python train.py --norm_eps=1e-05 --rope_fraction=1.0 --init="normal" --weight_decay=0.15 --lr_head=0.00502 --final_lr_fraction=0.0 --max_steps=6011
Each number is 500 + 40 x the weight over its row's rms, rounded and kept within 0 to 999. Layers, rows and columns count from 0. Numbers have three digits each. The size before them is the row's rms in percent of the matrix's.

# q: layer 12 attention query, 128x128, rms 0.0819, rows 0-52, columns 0-127
# k: layer 12 attention key, 128x128, rms 0.0655, rows 0-51, columns 0-127
q0 077:477556479554586490522506474473451565542538530507487520516506503506534517487482523400572543481495503491511583510491522557456485475478565514538468456499560463445430474554463502471525461454566471529520448504497508550524512445430493576440448518456487452563520545544487568487534510503512416481476513467484585442515544504587527488429536493461503491493568541473498506542459521439446521462471
k0 076:527470521592553487465498533458499501455406472532486456450532498527520538453473529461522526439588519567528450515465562504402551529523508500512534471501450539529490484475468462391510450493465528542536454473532445472464492521477530446527444521501503597465548574462562497564479450542495476474471530456515515461544475483559499511544519528496529525508495557494471560494514518502469609504467
q1 102:526572460410487405477511431500483523491532514458529559593446483491480448521535504452434475500477496466436504456535444516548485475507447490498547493474514478449457471588478475577473524521510529540530572500450503518513451575536464491520499485483518451544462489544500455500549579481502495557462477523508530614475494518398504506456492456547540475512575515564489482486453490536539517498505
k1 092:493478438478496518498503494521523505478562544506466527563561503429461491542512494485567445543421455523519588544568480456563467485565529531514449476531540487523486544536551528576530539546517516430371526477555505570560475459532461486462546478586477454478463466500449530464562501539524514506540572504513460548476503506472481504466514457466477521471506438472495460525547514558488462468542
q2 104:552481492552502537521492567472546464519448536508507456449539571509502545459473502541481478481535478493544418514478495463498531525495510506463475537523443537515542510434545543411566501484481532488467461503537472445489496453510537466496532515620453537386473488427514514529400396520482517465543507463534437415488474493559466508520469532477497487462440517436519542518538518462455480468509
k2 064:449528535559518494546454511419558525576580521501596507508472502545511432461513433516504537525414516474499513514488462491508464463496438537485502547477496503449510474493501525505396536512474525655532497473496551485544583491503554508540494517450499436471519506500455430506568458408481478499482505552483557498485527426501493541450494478531494526526516515570504515516492541493557496520511
q3 112:472444525597552589534491553493490532565489529531510445444561548498498561463453494487527530486562499511555518525460460508469497521450541481516456478510485559544472488446436514424526499503566481524513402531553479495500496463464516508454507513530487485464498519467509545449471406481481453439551532428482466405547554508592510470478506531452479471493462515436539546528485536443451479508502
k3 072:484487508522551443505520503453523481481398462515485449480520562534536512468483494503443559460571495489478417477479514513387503518497525501469511494491448551575482462502449481422536470517465530505545447501560499467447462513488532537568492574453520590517486512489584506521467494503402506447509551497474463458477501497549554483496478552540520471586526570526526546515467476428502564517539
q4 086:554460514484524500486550557465553485500453519503436458445520576477485500463447531544481477503570478540533452485498477440573487479516471513470465507514479550527538465481551487471495523510469556484468479509530500476519413534508549441475581464546466551478479509469469513463397385482482554522535497462523398454497447546526426545453441457580508535493448504485494525528536479551533510525561
k4 073:501548531511424596499502488488469484528596510546557479580464474510479492517549415443524415482510492465443451488482544485544449498482545505526479517434481492473461524495516592512502502497500503555480550498472531469525576492474534581455542448469527443532512561494432544584511543491587527509453459516462577483515537452443501526556480504509524555447532488515507497507504525520566476476548
q5 107:582487467568569561537482568470508517497456530520494444418555524460504552457438482488527524452536510523528478536480511443555541483468558501515466505513468593518519488459481548438518485529541470473481441485549461503531467451494538515459471485575465521437503493462481553461454457551453482443559529447527412453523497502584482510465503478432504476525417528447519542513470496470457521553555
k5 076:423462525529596429476475543509499508548496489477512520421509503517549466511538493469493548448534538462586423482464498560372515486489507523507531497528504509519507456479481484482467482442490493527528412478490459441420508536438533559547509513434484522506479459417479455486524468507444433451446543475453513506529531484543537502469486485538563489509511532487507599503439502467459551551462
q6 084:512534463432494480475515463477556501490532461441527570507439397433485441493481458522476433421489473482442495467561501427504499474461499517468525506534535507466462477537510494577464542511464494519534525531474564493507460457476509471551515517437472466537466549557512416471541567546476499557479490531483483565522483506408497527525520455509478501560487573602497423516520526461564523535544
k6 079:455515451486505536478568585553454464544572458490490563535529457425492490525531519451477440471471488477506513554520481545512474541490467510494499455558595447456558462528554482537498496542528456462492484552491503515533490455482487463406497466490464439508505454509491494506509503466595452485530481495483499541419551567452517415442466458456499560454502491495460487526509507577515386508491
q7 103:560479505544553548530485566481488495519432532512515431429491545534486549434459498475506517503523504482508395511506476439488553473511497527461458481470450562548444480405481515438515491465511505540503393478572469453549461481443499483473546474561497499425462527436478531531406434505483494505555503426518450451541496482563450503506510510519561455502479549508511537534481484479450523550503
k7 069:470518516586531474486475562462583381468465483514428455504550546444506407514517449526488522493521512384490538526527538519531480533503547527435458474615522524554463513503528513496455484535442431556470501514538545512430500555530533541496509541547547469535515492525484458506504529478425486466466469518464542534472537485480502444513468542534458520566467497554531461519490568495496502499498
q8 080:561525513510501502479475520450493439495541551490492532452540594476500583526495608531507538518526466470516406517474495504481497495540477446515479496540427443475485520462568506428582540457430535477496501468487440496518476500505545514461458475594525537428549529433443544565451461484501566514502466504481472461558485507545452491448502517452557510471414508462515558496563494469512485491485
k8 071:573535527526470452541453492396562472539479571448571437502426472518486483470480484495532503551464555521431505503501510456520489492536539552437523458482456560527488513505501527485432564467486532597564553469501486535490449546507519471563430506520554562567551537534516504548512526450506485524518503527552485487482517560495427476480476484479483484548540573506529588455496458515555507457508
q9 093:498441460485551590544500534489509535504441520550436478407523562509522501457504500504475468485557514513600490510480532434477498506453569520465485478539439538486513442461499574432530460543568486469489420533579455516512506504460509458446487486543481501402504489465526541474519426447478537511549534484496437480492499475552459479533490538461488496495411506436535553505521523440435470524513
k9 065:453492498557511490596433577412555442484463488527535450432533508532535512480560513470489541487582534430462522491499488512426490509441526481477513549508458551540523533471498457501480470474478508535516446525488495455372491532485537505538473528505489535518461541483490526557429442570403466518466565436467459495546472483553503457554441515537534537510472496442463509510502514490537462525496
q10 079:546524548502441403462538537498468489542568523495493530486496516531493474483487525531408529531539467529452509499495442546544448462520470441458508479516540549532511520513458524528535493476407574474456484452501496491492450543510564501511492520511578444576537508472499535462517432417513524445471479468523489549533504528454485473456503491640463526479504552495473494550560442574547487449463
k10 076:517593552435445462504561504529493480536561587482566598541503476456472447557481488509553452541486487464498469466507537496545412411513579480443476516493524472539451512505469555500565533511545430456561501498472559471519491446519493485526560509518499512520490505512526513508564532453495427520501473514524491551490495532462564543544455497518512507493593557510537518504475500487516519445595
q11 096:556468453503520586561480533478554539455436537472491501437536524463463491530463512532513434458495475535522525421450513452527569516496540502547473493495439544529542477466458520489503554564536538481416522499564438496552468494548527488482529449541407544477526464465493551475467427516497511527531479468500358430473436492508467535466500529475470516472463522481560506453492521445492471527541
k11 077:499452510502480461527491574492449462534479497459449558491534496473474433498548545474510483459587546449547432535410521561421442531518519461457498478497498477547526484444532515512465480493477473465547487462471441462443477540463541499554485487544516492541498509435488400541466482453479531422486523441515414536515534504477478465520479502511622528491476494426511566471496509542467574524494
q12 111:560492467516546593529494543438552540494463503495453446417548540499470539507453500488541501484532513462504433501502447485467581446506556505504475452528432493509456457467507523421517491498539509497484428530520471476551464497435532479485503445567478479402491468425499551516444451471492493523572526470471454420526497534546475486453489475442489473542446573474541550509535506403471516491522
k12 075:473447552519460460529490521472548504530465490508492428516556471481509512448573504526491557508526547500430502523475494405435485465529498488447520536494468509568567512456557460442459475544547500523590483561487527505430425548496521447547489570532480500485495449530545511534483520503391499478499526510496452508485497560550490443507475580551486460498434606484507542451462483481501537560482
q13 078:389483478566594469487511486556458522582468520517542456474483484570506500445501469472485462488562547429501558540509490466491476492521465516490532506474504570523519537494436523495480415549535486526590460563519465483539540535503522518473511461425502454564486511493520484431517482498524501451546553455516545535422597467521524472491526472502477506523546504507534512535381506542489557521475
k13 082:528437497527535521473470500484537482496514502517458498558577569440438481477466478535572471537469452479474627498544473493497518462477556490475474532511550468538474560480600468587545506523430524482380550471501491490513510466541478450488466562577498513517468469504479528501446517604509532494463501510458496505559485506507500587467486539493485516535450452475465455471569509475512516475546
q14 103:410551552512451435491484484561499474493492477518508490566490452493540540548529485501521445551460467520504535536496531531549474501474508462511566546529513467472528521529546492591520465495438526437452590487513456536480540490521381448502519504482529524532458507541454478542530521472521541512498433568472557589448464509408522463510458559559466557490517484471438452505545468557531508507460
k14 063:414606471525519562506512477472494444525542541452548465509485470481536497514434483534555479516471458507475487522509490478466522516466536516542427455587484542500507506560473477554509548515537432501495483477518480494446622511494478530511575560529519455551551591454466420538523542458507457522503526508490528557543513471479504499526501391517428564501553490527507416500522496512477543484482
q15 092:569463486575515556473525582440594472533487425458487472479566499479469538437479455532534500523489494527503426431459483421513555522456507496527455509548509522503434473507492540445464532508530597534501449486573462510567429510495566476533540500555514463481506508496417495484464433485465518498575489502504463458544461543452460511454532545546464448501524550508547518486504509456491505489553
k15 071:427544486533520560541518572518487460556530554490516498516476527510480512504547441472493522443534557480565495551454522542454489461456505519489532476563493513515487513533400570423461527462521387504532485539579487513468504529496513519496481527429526468542584576511443479512493498432493472469484559509457534500489512509445537426520482468537509591485507466501506511592459550566520525510447
q16 104:554485414525536595529465527430507572532489578509520488445521525454477538439438482524494517428544512465502489449481446454492514490507516550485460476503482584469522436476461522448487557522582493507484459534528446505514477485506564538534500444546454458428506525443508550455470459506465499510519471460542403465551465519525457511470512511463517481550445602487547523471507550486459500461545
k16 078:474522466547468565522464569548480535490456534554488510450516512564491527529455575461431543489562620414588474531471468563528528487468491507432509491514524514444496538462485539447498496490437486465488518556568499507476490584527440549507457488466485551496501515493486460530444470472441505485482517461490562481504549495515447450462479509536516552474398455459472492548466536541522508569498
q17 076:469495458560595534504459449545537536577491545501430473475492519469449536519428483469497498424582526499530514547509509455488480445518494513449502405401481517503481472481469539474535486471528413489519429505486459450482493547506513544381554497490468487428503461486481472466530522544475458497537551471496483497487519537580468510468467474486538574445490509477563486539428530518508528560482
k17 065:483429495516510494507463588456512461463532511480450516506588476483503476424558538522532508504497533464516507491550473461404526479442466499514557547476576514459541516479538444549531454528486544501494463591501530467469484474541521450512485510496433519440464534499528503512472410598466443516420528436448520476524442564485543518470506498510431458467427426453494496508504441508554484502489
q18 106:564499528542556567444473483469537545478507532484454485478527554465424555480435504526530474459576526435473511504492475494526560436530518545494464446429495496501475427462477505412536540491520463480467461501499442513551500497506498524426487482565476498449520481406468537463417456495469455500556522470457450424503480500519480511462451467456485521496391563510485515486476573453449478505534
k18 068:532398532507519519463471461538519486498551528447516429487512517546466492516450524497497577469530581525486511473499469415446449481474478516430501473481504528469518545439511472461431494468522574476554500532521546497483436597504508547546483537459503514453525515534546547491461587483498518489438544491462462478571560517532430525459485501583469439548448558547570486505449500453465521504493
q19 084:457528488452472519442497497550545439501529503452549552504532525464489471471511504477479471506543540427564481470530497552477523507515438540517501412471533489474544561436489399422510479452544519513492491609454516484458538489462472550457500468523479577481456512473492521536471508503529438538474511508483604459534508420480481567525498525471507562450475461554485450454442505474501467587446
k19 082:531505521514497480409415518502535498462488524503462430461514458518507541494539537432484500557476531565513409526469469448574531532558447493487505454513485534457507538478484448422501498477485596561495521512503509524548462519547470477455541483532541523481465532503458461531471498493471486555439505458523582440508497538493427478510606511442418526443462466451464467474466548487514493584526
q20 085:481451462540508490449497553545420522492561463534426442529579486533551520492489444475569485550458488517487481520466554470494546534451513508499539516520508491425444505485506619526484477443458511530545444501519431497507538513524448432471530618530517492497451529490467513505526477531459551485499549547487576503486505550498477502510458540478615447443528511460474537514504534479489541423514
k20 093:472535521593482521548476565451573510481575630461531520484546474494478475538541434520548499548486534454492564499507499558480484523485539532514507535537566602513509569476526508502482508459439491528519450547493566479461508505562567500592472521512457475495518551585415449520490445520445433506444494497507473485517495517490487531481504495502451551446498449477508491493510519529571521470473
q21 098:437487493434457445527494456573441488584539466448508555536471413499555367497497521521501479489448472477482580468472512509407459518518487557496542482434508513538474463534488467517474500500559472483490491555530543471446579531539506486522539513452494520536504447529523429518517497449548481544481499527517521523432531499487524529500507471504471538446580448557418434506482545529484455500490
k21 088:501427454435455533496461450512511513487557516477437551526456499495460470539562526539506508504517475524444547482518481498520439515535475440540511519442571542456503515453505524548587489514548529519442479550459528475531478520512457552510571484556457433497406517522469461547515497559509521558481454532473518512493478498410517513507512447553407486453448415469476490557556519554584494463530
q22 087:483624460475508499481484489528569475464451550465550492470498456528485459515484473441469413526506486538485528479505471486531499501561500577545516484545497526470486526496439456529482473554498495531498569517512565470557482457496575566498568481475480496449544477506522580523496556467563488526543545540462450520445530488441568547492462526452398590524525462504498484498484400527507535528524
k22 069:442513473496526525487536498508445476555520513483429526525596474510549478496565486506531503467495493543535483527461577507532492501463514457528477433574535491527417524502546526544507496508533498392499496450514471464404463455485480451464502476558488500543503511419506456436561502494499495487550439475427548479581560516461562463480503507459447488459437420431487459538468455505532491437490
q23 108:462461530472494479525513421548463492525533452487506569538462456481499457503525516514501533503475483534473548495470424488469439508533477485507525522572476460478468512479490481572489502475505576501563560450471530533343556525555511518514488557455536451553519481563538434546563543496500532501473442538498569584506514505484456451545505517561520503488548460551428508460503516487539478443424
k23 067:600486523500372518508505488474531489426485542526502530570440505515505513476540479490428448542486444473504486524466472501511488492510433530533514581527494439538537516552474557558534487597406462509510583469468470529586531453571497488476538541522495472435445546511509501530518481485544512503516498501513431479516468443478445514493524571461507522548520433519419513471472505496479447479494
q24 093:588517511536507564513461444412469533526514474485468502511535584493434512444451556547488519462486527473456520418497435515429559450483475492493485467493522477485510468512486542505552599513564477483504485499513466492436530493521507586514480500557488462427499529435500505515446431542498467580530453497461482438599508546520468513441474521463556518510468514516504476475508585441450508460500
k24 075:497418479485466498563447503441498531513466522469512501465464548533482457497471519543457542503549583449475465522490546426485469481495489524436525541504526590438577562477491476506412541513455578527524537550564602523422488542504508568481495527469535549449520495558548518498456458430454504530511483479466450501545543541551418470486450496483550509504488509566494530467467505491548492505515
q25 084:530467443486448497505481518513466454514554515492514499478499533528468468507526535514415587528490561444478524516492470527460465475515481439457565493466567542498506543476415518510516477447475501517551497454467540521410517455513536538490489588449488518498520552528512533590469516544534454490449484485600573479524544454473477498475462530504592527463479473558456476458415497518499486471387
k25 076:533525490507482512516460570416542527376493558496483520539461436497523502472490548522530471565541539440559520518523516443530521457494482586524528546548500533447529482548480529494464585542431508529504487518526478468498517467593492492561531479470418468444495470467469437487517488474519553574476454488503498489539458477533487572525529480462529429444426424521495447501504492488461562475488
q26 090:551388457457532533499488509481503558536422416469453485477520528443488456455485528504510520474514522554470526467432506435436496471465542461533475512569511481428531449488463514463478561547587523506507494455521432448484499548527508505489493529551434505495520507474510535480501446538423501503541521460425422468504451548559401483515475468484527486500465480476520524539512563448475566444531
k26 087:455399481516513446443543486515525475498489447505463512486509552450552473489585499495445518454612545475520501494469458444397511488526496472533500520486502485548623514474511463503547449530503535524480417543511529493412491520533545524458486566503517524448487504453535468509440434579472476478491491443468517512508543510537527498542445536529479491546523494571501506451440454463466437463495
q27 083:560524489536418569515484539419566469443493473429511523516518552474484518490495456554505383561460559476534470533463503450414537499508451517486468465511458551505538525511543455421545519450551502542556453491480490469527489455534489507496501523495450524447506487511586516514447528505569468500510507487537523373492482534510533515469480537439479403492510472516478496462522497455510452514560
k27 066:485424441519501480518477502454481539556542489488488510494509515508476473442493420512525469544469501533530482553454541527458556475521484647601544480442484523455522484509551525505466494539513551518455573407559513580504456485472502532464464475446485476384471522475459548498501497472545499440543524560490502509436496440540465485504474477428552552485501502524453539519451500530513462484517
q28 085:516489578541542562466513445445463559520535488503508469594532528469422539485475556566485494484513498466403574475516441511481541492471468498506540474446504458462511487565519448419562504460513435494573523525454528509495495470528526481475519464458527457474529523479492546447422503574484540566489512511452502466484511481500521524462460500555522536484524522547447442524469624478521542440486
k28 087:484452513462493516524528443514498480520510472457487487545527532493431466489462482533514505532522544458462493495540544441507457576501517537397486499514583566391535565516519457446458482527525563569560538517468629545503503592503540469486485490490545470430497505546538548521477496477555540535466492494458491528577552578457429520487512483511541496535537497531518500483517531536547447475476
q29 078:475537427468529576461480448563520446487518524475509521472519498470518459521452539468500440513526509473486506545586457507435464474568502562501508441425475515545474467486485516467563479468473457468459484533488458487529461509476507547436517485395494490501527453505508515516504578503563492497508532530586564473558502434428523459527498488393499528497443524535462455491495460472546509583413
k29 078:485520516469525475530508524448415464483492488504514509504434527413437458460444408489556427458492445447518506553551559503546485489510520487493539541465445457484521557575505556512505535532541452475402504502439533544546513472441557446536509513522520459516558447474462511527523510494532508450499564475535582460483468482399544467515501493486498457554555452542561471489558524514508498506459
q30 091:536491493531481493508498480435413567481462508539475457547523476473534545522514491564510487499476489516467480509459478425511601527535517475478491503484470433430463464545504544464536505503569458495544467454524508527511571520559495432523462515506552490444482508444510474425456454502496540559517491486470421457497465568549487528450451484468496393536470523481507534472562557418476490411570
k30 091:482409486518487482531443480468504523540467472521504482470540500495493523513486493526437564486545557481448547477505462512485467553512505434443517489491563581499558523485499484490493510518420578524542507440506582472421448551542513531480415457495567514411497459517521470496468462492493513504489441433476509549531537513563380467474454565565525478535473559546473528511508548529564498536508
q31 082:557517519540457554402522486404546502478477564464448506484498548457442517526434504509513515524537548515501484520473462480482473416480505533609506473444499449522492446478514445528544564510546489538433504482520448493577533558552468540506529418540493523472571501453500504528429468470564486477554516492506470466446507503488529529486490492428438588538461486479503471486425537484501441494502
k31 083:538411523450488533560452467486487530498507470515482489487501471516442510489517613527517486495460523524475455465495541432537503484534564427466458525531475563449526483469512442510458518439484552465494588525527530518500497549454478440502517533527516534545434488474543556505557516529513524515485508380454506379537464564510409459506511488487516442455440501436452548522505480469481473506511
q32 096:549503503555498576517461503505571530526498469443491491458521502465482538448477433473503474443515508484484432510453482461487541491461510581527472455462482501502493469418514533442512470525582535510498433556526470448563463427461460501543567500531502456412533515439472489533409460492511469476564519453508519413477511522520475520490472508425505501560487550437596513442500505421496489489539
k32 070:491474466510578495554544504541450421561483498530559499451464499474495449482500529522520503452457533503562458596518556447554438480501534529531502458548483490502474550491494599508488488527543502525468427532599583452468526497447483518490580567543553487510556472501491504492532521465473449430502512517475505479473540480452564485482503478451486557550497411546460532494455493450548559535499
q33 082:476557571462502479467503427489534495534529492446506569561501466517479459510495496487510543504506533496476574474546561519531460541529480502586482553498562484547598573539475491539477526518494566464503569524469556501416504495489541510513541555465481496551476524521426456545523527499507484486524451533500541496511474514509493602452538485492492586410580483540499455505487504588515576520450
k33 085:492489467465521457417525485528522475477548518478540464515452536541506497520498562501568506514475464534521532552510509477470549463540466578573490517423539414542476457535456509540483614492579466562483521445436470546531575428461490491475524450481524477522521506433415461483473497523542470517493521537484511551466508424494574570456491395462502525541527498510502521512490457484464494493467
q34 098:507469401481463492490529486546509444557530436514493502432545550601532397526528580510507618493486568535490497517501527493465458503541536432528516533548472495526495575473479509488475496487466568479511542427531560475447469524480556563545498512506515503527498491499497499611532520522447477455491507471483544550547543454473500472491529527474535538451509478515496525519452447538556507508416
k34 076:557499526525532501469477558463497538469487529555578516529451520504503528432522429521556433506543432508463503512512507465458563452548538547535549606536460459519498484524480537497500509487467508540482507497482412468461575462543487504613437515516456547575588510453466521492432448520496494464464527555534507508510485483498574608534526514477532530494546428470478481494511472481500510464529
q35 100:492442469523575516592499502508473600511493554517517508495483510443551574460490475494505510442534504468515514483493452432557518487509543531495476479498474557449475425496452508431490488508561528526482467587506478541483463403491456448504528466545425481482480548502507516405438471453480484493524494426478467417514466542540416497492492509516512419573462544463501536489519540492509506502581
k35 076:465525491534518498469558560568459457520526407530527542504504425486477481463529529522450474421537550493543426555471467500463531515501483483504461508475518493439565524499510417457524481527564481471480399614510552521513588490432535546502513474461491488529548504487477503505491454474507470429419517445511512492492518481489534470467516506545454457508489519508488508502403424545475522565434
q36 087:477429514502452445467478484445472547568525452518500526513457462482521530460480487556492593461503514446491494477457571524478531534437490378521467566526488505516495450533457513539476489529461495382501472520478549539499523569511463490509484500509580517443460525486487474480545502480457537535539463497432452490456526503553514509470505479601517433471477479519485501458443497569493451393462
k36 066:588452521410557515478451500514542433447399467518466552582564495486516500478513561533456541486576558519460508475543549447468495519503527475561470416498499534439494529467506467433536483442436563506502494572445486430422513541492506548545541540492518593496442526432485529504442512511525542549447508485506475453509494517520486505507525495527502443462480483473484478494501495497463477485548
q37 086:515500519522522520472542515417510527495486529522504491478441541498408557513504431561595438520455526504504547473528532515562512449523476492545501495588458509434485574573485495497546552470464490543518546522491528493509542453540554471487448524580443476413536561480537485465502462529490484510566457518456545529482479488487533502406448569529481503534466486499535529544564561495490521426550
k37 085:472440449571522551510573442550481503550559491447567526494547520514441438545486454499499532487502480533473483557447449484476498516508513551457504488543510478481460505438497520471457474506490539428596502451497551523348488511561490522485428526518473524489550510501466461469536539489510503495491488478416458518582536472571473478505483491519570563471527532531496523540469463535499430437486
q38 098:578454513548546542554472545429396550452509512529468439499564539508480574421478489494472509457519490486484468490497497464516566473453531506495502520505505508490468432503477499454537508541562495568524429515516464469531493444465485505504521489535526486476463544475482506465432405546454492519519547451452462410540499554539486497481513508510526437561457597442517533501515564438478481529575
k38 075:512468486526539515625495549500459506511443455551506562477492478493469466431498501522471514458485545402573494485500506477522475523523547444426481525549550543461566516442493410468457459517479549469523499523591545474462479529490516531509474465507501516496503474591580498492536426448520535491501453408440550509532518551466493422499527526541510445471469498501548502495494516527512417464505
q39 091:489451467457493511428510490527550476493530513401531535546492499523504408468480462489554556502530515481500546448486506528394421523544473499482501519524488502550534521507444469468436501488514518493551564486443575486391499475455609597497568547448522475528502476526597512526502555492525495511467531480521543536480500533528477554520481492497495452460543477567494491491419528479549479489506
k39 082:551516451458494457481538505572481524455531493461446534597530470530485502498473505482522435560500478507517524512530497488464551494522476541518527502501579405441487522513521526493631540544519508494481556517465406533588508454489483488438536431453461515475473482490525536515545525538552503525551420541519484528467498481489526557445532505410454567459475452420463495529506519531474466498549
q40 104:563504434529485553537509539484457586483427498484520427444496494516530569569405407447495434454489507487486425549503468513442518483490537586495486490485399542568447464510457535458537489506568503505507455469495477461504480448482460524563533421485454534503436515468509536479445455477497507486570525467541474480496513522535453490482516506494477500548469518464492542521559501484529493494587
k40 092:526454453498497476459585430545475575585553445496522511467494557457469507545430505519513543459484499492449537508451555513537473505520534466490485505457541469540438520525467506460551584505541491467461500464468486578481503514489547489540429518479499530517476462507499456470539549513470517423500521522510491574479507476505527563422462540579519489560486609615504527483558469532509531468474
q41 091:515461507465567563536512507547453565552548562498524502480516461549488523446483428459460566465555473453529535505565494522489460504465540496439489534437493527597464489546445540497477492511546419499482468567526483557455476410444532504484537510480449429520489544453473428483541489477514472473525472505523496479531511486470577493432476486587558480499525537581452524492481576483497511454509
k41 077:504560474427489531448517467490465455504528511505500525560511527502451486547436436515491532477480428444493552494542502478558399480543521446409459512507581470505450524542472525490545513563504486517499482531432534478499554494455488521530557535533442403586553442493459497544614544510549491502481449481517505543519536476475490498497493505592522462524522505572536485493513566529474518472533
q42 079:512497478504514527562455461592542484517563449524461441472486514486470524506476492555471470467460461489514490433523545418528584572536551502470520495517450564508533441572544512564469458505544448477516451545488527472448488533489520440549514486472485513516415470563480487519498458502454561601458493509458450518543497449517514597491410493521537515539540485524554515467515502508474482564555
k42 095:422480513530538533474459589419504523499558508475476450467533504498484437495464455441516522433468473470487501464541480463485513536455455464529544527525532513431531494471572473500535452531554499534523456518409517441429556483481479410483468473456480506428472523466485449539468429473470443485487543537481531539561468540513531540526502448547507555510477452502523500543588514480564511546416
q43 095:509456550598471476496487563470461516485523479514507505595500480489467590523486495564522398482458519463476507493496541541496569506530479441540460490506482469470477545557581520469584469511528481515556440556493483479500566539475451453544526525521485468528467558495486444454489466537462463538551416483413525447473490535475515493479457538577452474544509527484483491467555534461492483494594
k43 084:467379466455528518504524513540466492501611535474577482477504455438464451504525502581595474517470564519524514478439492437552518488455502507506471480445540544471569504455483490504420488470512506457522520453584546496450488508458468553501500557509507472426451514574514477464502534476504466484473512494400507485570574500468463485528477477472485466499482539539470491514505478575483565490463
q44 120:561482536497577556549530523464479543507513516478442477494495558520453571463450477464505525466519490485526453496523466521501493459485545558442462450464487542501492407430509536433524485489526481554538418506536458463507430446428491513524508469470482479494456488452463473463416442448491468489558522463517514446538563559562488471543526496477512465516436593446553555536533519444532517542553
k44 077:449553532482581486509596576521471551539526524463587484497477453424473403540458478481547407548428456526518422525540469531500516480494458547514495488488486487527510500489489492504455530527569486520588435540512499458512511436491455528497551532473493522492506500533525523464520516467470426407487534545547431441464548499514524522520459529462490485475516540526580483445482463439497476500493
q45 090:494524551533466506442498487506510465533545492472492536549564488472587490536461560449413507563475477489553495505428442513530455484485511478473523501498592545458553555539483513463515462479447473472465460518535431510538471442512498476464466616501523522532416542553468485491489546435539481467463516536466502485526516526463422512463461449542532570427457504535439484529513435519534528567517
k45 082:462569494526413460461503546505505434538518536507528526535545425469517565547426484472613531601473468513560527449477526522521523493460436476534456493445553512499452536513479496476529575460528442526496464493477467537552484445480576503531519499449488523473536542544421480474503480513506477478460583549529536482523521520502590500393505448502444508524551527484522519494514486500539533501527
q46 097:533414544539470496523516568460447546527450533514469441463513503509494532482487475465519517471558517508489443478463478510432518486506474509483438489513427504480454493465476527443475499524569512541520415534497499440516482560467542474481513468514512482503512508437485515438506406476417466520559543425473435450462504534604494518481467517546491454578480535488532599502489535434469495456595
k46 109:501441519534502494492488530447534492493473517537402460469548526557488529447511521495502599464553553506466509444465526459479510503454501444459504480481489587478503518443505478394536471477471554535508463518529490454471447604530506478462442543473479546483498566524562497551437465542431537555445499490428532461549493561546468539530519562543486476475465503530422577504516515488506525502472
q47 163:569435529549538560523466547426506586514470512480480450442525564493424574412454484497516545467549518477516491469478454465480526481501498517498444486505472533482499493486469515415520515490551505558542424500511490502487485520473524520486489476549456476462478521441476501472417414495453472493565499418452432398532506532572473496464468512500514451525443552488524564521496545495485473459565
k47 066:549454523541542556484482483503518491508519537457524504495512506562520541464487557497507502524557604528514498498496520455504528445521456613472502479513507545416580456510467485441477477470500525490554521504502486538448432565482434532444543411408437422422524511514547509475488510430499445508497528474490502443546542507556433488462516477486517503441491465544492493540434508490456437553476
q48 087:596446604483509554482521548487483569430487488456501493515461465508451470496431517553492507476492498471466404461437490518490552482486490450518504486440439506536458500513504538505480542540483470504577468464515581500544499444446461575530565467456557557479529527513559508494452522517563539549484499532465479514486401484491467505547520483490434463579562508539471479502520553484536501458556
k48 089:544471570472474453493494553446505487470509510499435518471449474485540475514592592562480525432531526507482513486453575468556535522509490498501513530504543551515560467460498495451437559441499474476546533526518504505442458553455488547478527494493541502473414422480500479492484587489444505460508428434444458497539450534480441518531499539501479468504447561520479524541439529537443553444425
q49 105:496550502489449457443512482570492457462511442531477485540497473471515466512535525510496471519524525486502503544550548522492473505511501476491528512465526418501538523486573529556541481494412511419478523518502486488467547483525455519491509525465497520482487477531481468645526588584488509492427479564502554557472442485461556508565465493455516592496538476481408440453486497515441503508392
k49 087:453496487500514492443511526478517529453559574516525479514520514482515477515591495523542477546469463524469519514514452442431565502469487611566486500478481522512488413510546506542463463523535540505515493480525471440508484491590434561480590513525454449451425510497535485500526545530479461484513474563463458621499535404518534560529494511548469480489521512513486412539499488529481516431531
q50 101:511579512549542538561510472498521570512456536554478492459509490457448518589446466472539442446540501508423550521516488508511467472479520549490455441471483525515486440503441527492516544573536491459503501516499442524553447475492446546503533407493415530515527462484478572441429519457499486444556508508526442522511481531553501497500529465425467579553439513440582466524496475512505491443524
k50 081:525560474457473530514524489577438492564521556481553572515456529593531469569422582491496519438476558475515458468481521540498483490443535535525521496490503448457424533542471503513493564531580490444498529510487465544531508459461534523503475554469492489490538472446522474494476570443507499516513485526523477587399555462457545437449525494504510516474484471439544426502557473483463549529494
q51 087:439485519519509409585513537514453534564633548506485545544508518486526494457485560531453515487545461436555476507504498497561465613498416553465519447466507616527512481427468440496514424531501516534490499511487483488485528478510498584540489437482498493545532488600490526493487467500508554489430540492549481508483541472489467528498474511552526535478519485502478480503549495544522545521483
k51 086:488496497596552528527480516420516485421502488470485437471510421533510459464539488465450466548495476476547447569469535484488571595484482571519537468477459557501474506465548536523513421487451532576519451512509514476523525534500515531566569441505497484481459583478403504550498477490506525481461513520513454436516495483507464518529551479479489495432477438473469516542471520531590573465465
q52 103:476548458434474462481490468523524485476499473514511546529524448423527448585512504510484425532471501502463540502472523463485494558566461502516555570504520425472597539526532499568480520503461497425438571508503528533510521567527521452464462566487526543485538483601529492504579593532501563509490437554521517563459452479444504506501491516468518562487531438524467455490502476554493526492445